Part of a small language model's weights.
Size: width 160, 5 heads of 32, MLP 448 ReGLU, vocabulary 1152.
Training: a variant of Adam for these matrices, 142M tokens, 8667 steps.
Each number is 128 + 24 x the weight over its row's rms, rounded and kept within 0 to 255. Layers, rows and columns count from 0. The size above them is the row's rms in percent of the matrix's.

# layer 6 MLP down (transposed), 448x160, rms 0.116, rows 335-345, columns 80-119
size [101  92  96  99 100 106  92 104  99  99  95]
[[122 128 142 149  97 171 179 159 151  78 120  91 107 149 144 115 133 117 121 102  97 112 146  88 112 117 129 128 118 196 106 114 162 153 133 108 120 131 106  97]
 [133 141 162 113 172  64 147 127 144 119 103 122  92 151 131  95 103 149 138 123 103  85 109 145 169 147 132 118  91 160 173  96 126 147 141 149 104 152 171 101]
 [142 159 132 154 131 105 136 165 130 126  76 127 120 110  79 145 114  81  95 136 140 122  83 117 130 118 155 168 171 118 151 103 145 128 116 116 116 148 105  99]
 [158  77 115 142 150 128 126 120 161 134 141 173  91 121 130 120 143 124 101 144 134 139 112 100 118 155  74 123 174 127  96 161 121 111 130 123 110 139 133 142]
 [141 138 118 172 135 160 109 144 143  97 115 161 140 146 134  96 138  98 136 186 127 106 148 150 145 113 109 115 122 111  75 158  79  82 156 134 149 111 141 143]
 [132 141 155  86  97  97 120 164 179 115 134 143 181 106 100 141 111 135 122 127 109 138 184  97 120 136 178  96 154 128 109 165 103 138  83 142 134  93 127 113]
 [ 77 171 161 153 117 133  93 135 136 107 144 191 127 169 179  67 155 118 144 161 100 149 124 138  97  70 142 136 133  98 123 143 113 122 141 127 110 115 160  55]
 [127 150 157  99 132  79 129 157 127 159 103 145 138 119 125 113  94 160 141 127 125 131 158 134 157 142 155 165 162 116 144 145 145 168 152 128 117 121 117 139]
 [108 124 132 154 165 118 128  63 148 131 153 139 163 142 172 144 150 114 139  80 116  54 100  98 147 134  77 126 108 183 142 108 149 114 153  74 143 172  93 149]
 [158 141 145 112 139 152 125 134 166 123 120  80 132 108 148 112 119  96  97 161 134 130  87  97 107 121  66 129  87 105 125 153  94 104 112 133 106 142  87 134]
 [152 130 122 157 149 135 155 121 136 181 108 101 112 105 147 116 144 164 119 163 119 128 123 146 130 105 128 145 114 140  87 133 123 135 146 103 128 107  86  93]]
# layer 6 MLP gate, 448x160, rms 0.124, rows 336-346, columns 80-119
size [ 92  97  97 100 107  92 104 102  98  99  98]
[[120 152 102 138 116 129 108  89 152 148 113  80 165 127 135 119 145 123  91 127  81 128  99 128 125 120 173 139  88  70 117 128 161 127 112  91 143 108 104 129]
 [137 138 120 121 111 153 148 143 184 123 176 153 128 117 127 128 135 138 140 109 114 100 120 114 106  86 111 116 104 112 150 150 135 122 119 111 129 132 104 138]
 [160 158 123 110 128 109 188 108 147 146 136 135 113  95 140 110 107 131 135 138 126 151 127 144 121 135 122 150 133 145  46 155 130  93 119 153 127 123 142  92]
 [121 181 100 102 103 113 108 154 135 161 160 131  92  95 121 128 124 100 121 134 132 136 147 108 119 130 110 134 172 147 117 182 172 140 102 146 105 126 106 153]
 [133 126 131 116 186 123 105 135 122 107 119 155 127 105 138 165 151 127 168 158 131 148 131 129 129 103  93 102 162  87  94 133 164 142  76 110 111 138 152 133]
 [ 97 148 144  92 108 136 113  94 100 132 117 104 104 134 114  77 123 113 148 148 135 197 125 102 143 147 108 169 108 121  94 132 142 152 131 123 141 151 145 105]
 [120 112 130 120 133 144 155 119 153 138 142  89 192 102 102 146 131 130 111 133 143 116 102 140 122 114 118 148 113 103 120 155 158  92  97 145 141 134  90 132]
 [125 145 109 200  95 157 134 152 142 154 136  86 144 143  91 134 148 110 116 134 114 128 140 154 108 105 116 166 116  99 102 125 139 119 152  99 144 131  81 142]
 [157 133  99 137 112 126 148 161 143 106 152 116 149  98  86 106 133 119 129  87  95 143 131 149 134 124 126 160  85  89 143 187  96 115 109 118 162 142 140 124]
 [114 105 126 145 136  89 159 159 132 118 130 109 141  82 145 112 104 176 130 101 153 128 156 166 138 135 159 126 174 123 125 151  70 162 154 132 133 128 103 127]
 [ 78 159 117 137 107 149 111 124 168 182  97 121 150 118 115 127 150 119 111 130 107 112 110 117 166 111 123 123 111  98 125 164 117 111 100 111 121 155  73 120]]
# layer 6 MLP up, 448x160, rms 0.125, rows 336-346, columns 80-119
size [ 91  95  93 101 106  91 103 103  95  95 100]
[[134 145 110  90 125 150 109 180 103 170 126  95 146 107 129 108 139 138 147 137 113 133 139  79 116  87 144 161  75 110 147 105 101 149 133 114 134 140 132 160]
 [125 145 106  77 142 112 140 135  97 129  72 138 154 132 116 172 142 132 167  70 112 140 122 126 123 189 118 166 166 117 120 109 108 135 133 140 139  83 172 142]
 [130 173 127 133 103 114  84 108 127 168 133 122 133 131 126 136  91 162 154  94 102  97 122 135 158 109 124 118 138 153 113 144 117 124 144  99 145  83 154 141]
 [121 160  90 135 136 149 163 163 121 128 149 148 132 142  80 169 121 139 102 105 142 115 179 114 103 110 112 154 102 117 100 110 113 109 149 146  91 160 106 157]
 [ 98 152 154 139 153 129 159 103 149 140 143 158 120 151 164 131 150 143  80 104 140 124 141 130 144 125 126 131 135 101 116 133 120  69 139 100 137  97 116 102]
 [153 122 115 123 133 129 156 111 149 105 163 130 135 149 109 103  60 133  89 118 138 123 117 155 171 141 151 167 135 145 109 108 146 107 127 141 107 138 129 173]
 [109 101 143 127 156 132 103 159 133 101 105 159 102 140 131 124  98 150 154 150 164 132 132 124  88 114 124 145 139  98 140 156 114 136 186 132 123 141  88 136]
 [ 82 140 159 176  87 136 127 120 152 115 122  95 122 157 128 102 178  50 118 148 122 112 147 160 125 117 126 128 121 134  96 124 138 105 110  85 168 145  81 124]
 [148 143 145 125  87 120 122 123 143 147 136 125 170 151 131 131 131 126 146 114 133 131  81 143 131 114 167 110  93 178 123  98 137  83  64  99 166 130 131 154]
 [145 137 123 105 141 148 156 130 166 116 115 135 147 118 125 134 112 101 135 138 120  86 118 111 176 102 133 131 159 156 110 115 165 111 115 104 104 161 141  73]
 [117 152 123 101 163 144 166 133 116 129 168 140  95 103 103 160 108 116 171 162 121 156 107 152 132 150 110 142 180 133 127 160 112 143 155 130 186 115 130  92]]